Part of a small language model's weights: tied embeddings.
Each number is 500 + 40 x the weight over its row's rms, rounded and kept within 0 to 999. Layers, rows and columns count from 0. Numbers have three digits each. The size before them is the row's rms in percent of the matrix's.

# layer 7 MLP down (transposed), 3072x768, rms 0.0309, rows 821-849, columns 144-191
096:507545559506451556506439494485488533534424514455486491464542474498547453448486464538522483503511506499454542536471522578465424478497520452472464
102:467497470436543447545477492457458524502530518497489473499534509606535542538529497453503464538562538508617503538478469462506517467458556512495556
095:523551525426507505510496512549530521540563539498481493527466479480545533558495505544482513551496550562532511483434478506531491425536450549495539
104:420513531461547473521459511484509513451505485556581489535467499388401431485488541506489464481534482539444510495552495493567494527533460552467498
094:603519439503448491478540476508488468530512448579481482541482496505553469537461460499515426497476482511470512555486539460492519549488521529530397
108:455473561413504482531496514464577517430499528492514494561486486425468525494465463540500501499416453447458506546476448495503506482601493496514436
100:450472460502514469520481525515548589576472525477426541398427510407428530434439447526505459428559494440479448531530457461503495529490472523537549
096:511537584449529473521503551548491508523509498475515496534454528456529485458536441502503571489503466531538451567489523482453480493537510511481570
106:388486477458471479522533550549502521565451470488489467457560470483483502527542469487513570459498517533476528511541562528491459424500542539453484
132:444476555434472510491428536510501472493518580533465562497517505502515472567523440557543538497500525509492477470549410460475558554501533536495504
106:527500519513476529511465467457573527497533463496536498487514463459501536483459484526571565509508517477459533496497462468580446505490445540419403
101:519542519490439478474570513533515545453536454489472516576541470477499518513496517431515510509475528479527494538507474504417540542498570459516499
100:553584531537498545472480488513463558491431540492431435508474454480510407497517439518484482497542568537489535518492451470545483551541498509481443
103:533528521534491431548501477526534478518483503462484519521505452491526488490495469451470533524546477478527487481445527498568534495510579532456488
103:519468494494534457468512475504543508500495441478489529531440529474483544502512447455475502569539463486511488479487542545505504507487461519485519
105:543451410435462572475508438508495530452489508475528478467461453455449494524494474503535541505455496549518543482448524505500509485518500484524443
109:486546492523475527463532551548502491486524591500467463581539514544473520528413526507467483454516477531488465548497487469524494510489485437493464
096:502466493560512502491537455452450538525478509526483529453479456502437495494432555486548421466547529496535509534557549500524499529529460473545496
098:497446553469524563476564463516535490417485492537483503452461448533437510531540546502521511518509495454559507491571487494546487510481558522437478
100:513505407502543531525512461574578533431520457578494505447450432466442503490493522500526492489425503535516556530457571500506561490493477509492467
104:522546540467449496521447504538482478506553481449470511519506475554536465471448434564517523514497519582446498471464557547528461478478527500554483
104:489557497512553481476536444441487455474459553481486522538485455557493479487518460473499440492506433498538507418526511486504421512483467476508509
098:560450531542538523460495457454534593535476482472570525504545461440407532531498540546520543450432545537506507566499485457485478505543475478520535
096:440461450490572562510532554463561450477436551519536497484477512472399500510501552519520540529542538500463532494517486587552470420481461544508595
110:483480478502526485572473477468582442531505454485434486537535469498484518516504618477520492504569460464475556516446512479511429432501504471502550
094:440515462454501553435533531438487452596569482526562529532469547462443489413512485480486472574499451464459488522537533549553540479486558516489501
095:545462447455520491450552518533436480471473500502560475566478499501473487572527487523504533527595482486498539497525522464594533477503540493442489
091:486551495502547493534468516476432502568505457543467526522458437397479490525479480456559523483554521542468539538463510434534513506402454521530456
106:532547558510522457504545523509470555525489550551512461577449489498577484455518523516496447516543375457457475505542481502516437581486477500533545
# layer 7 MLP up, 3072x768, rms 0.0315, rows 822-849, columns 144-191
103:507516433483494517575496533524469529524585523484553452521497458505543455534418538513511430476486510454516449526519564487467469481529453428559450
093:454417550503507557480502511589376443470425430522495513485533553531553487519490451524488504482511474452452489521499409503483509538540550500526439
104:490446479517444476571432558530489492496571458493488507476473484566485536518503517520512529447424523497464554468528530484482489552559477526530492
093:502484524497440466518523494615493585522477497517558459466562500483498511455519481479458514590448591517526467474413452514474471452546542445437540
100:556505443496512498561459377485484550507485483538481497554505500585530453568566524530465533544537515489458543488494549505490497436545489538457458
095:455505455456551492515433490485563499484482527489575438467532458527581434483532444460512580489506493494439431441439458537509448520513533426542504
100:459520452596485416553504516502458526506447420431519433458533512484529418483429462521513503495470465468481527481482530602457447498509555504498489
103:479501487527539476536510546496538514397442452508508527529464483507467538461508546501451524526486503409482443494590521540419550501526536453440457
121:436525528493475469445513499539496526553487553535522461513452511519443485524443523535463490535451511496457501515495470534451482450504475513445489
106:477482504511482515505473486517497507561557536506450551543461557541432459506442495503528569475471457558502570510508520508511471447503481555489460
100:436505479539490352546511479481495462552511575568498545484505490518543480488510485512483539594453480484479489433454484563483494516462495511478432
097:531542437512520519459516477493552461509530565578543470560607483530525530466514551516439530577512482524438550459559445493469453496498525549497578
099:502499482587513505533544523556491478502452488493462517515503469506516494458502435555513539478490487530464491514508528498481510508548507475434418
100:555497477539465476515550520546529547545500485472469547557468546512407575517521519536470488602442585463524513419543450535513553461492517583463571
103:452469564524499479491451460569496499539489538539556489519551512495541461463481535523536491506523498454524518469544467496486548526471471486588509
107:470434494505556490509402371519504442501449547552533507470482502449561471479511465495535560552483439495446538478499572489476540518453433456567502
100:464453549512550400493470532476521451522487435488513536507501454494463521556481428492475473522509508523446528470522479491461542464532518472506538
098:487511573458521574515490472490461536542537431510476413483455472531563440488452559522532428465449535524526464513544472522516456526473412547449496
101:488462554481486586479493485536508520490468489522586427464498450572583519460467547559460483539447500480494436520448537452476502481504473513491542
100:465537526465522562442441464494518485458489390535482461535591478511528489508432484531526521457519562506476495523532494418558484470475484491483424
095:501449510423505540510535525527531631469543495456541467528436472498492526519506497516492481449423492541455509546490474527531510487550493478411454
097:501506426558498538533517471463507535511432572579492499510476494559500361453472440507462519492402516431518511481501498474504448458486497476498414
103:395411571527461464446528435486520476503461490568500513502553460460474463476464498497543476532411431467446482457558508488520506474541499475564494
094:491500474433536484509476526530435461481478591495427449497546448559501459477423535530509531451456530444504464435544446444533533512468572514477504
095:541472466482519503463497514546496524449473482545486524517498460504471490439434483440497510490451508533582470504488462526543431440482521513491521
098:509411439566493557457540505588441508484517495452470531529404464509572474573467531430514486522471553486563542492496462561568494428528517500431486
090:487445465544510470465524482504565538513519451440493483495560474506573477497408466499426486584439469502492470498551492501467556452509443502546511
104:483612501525470599490445536514494495482518512514586477502496461504503410526439417475528517489548519396475506451519457541391429529513525506496397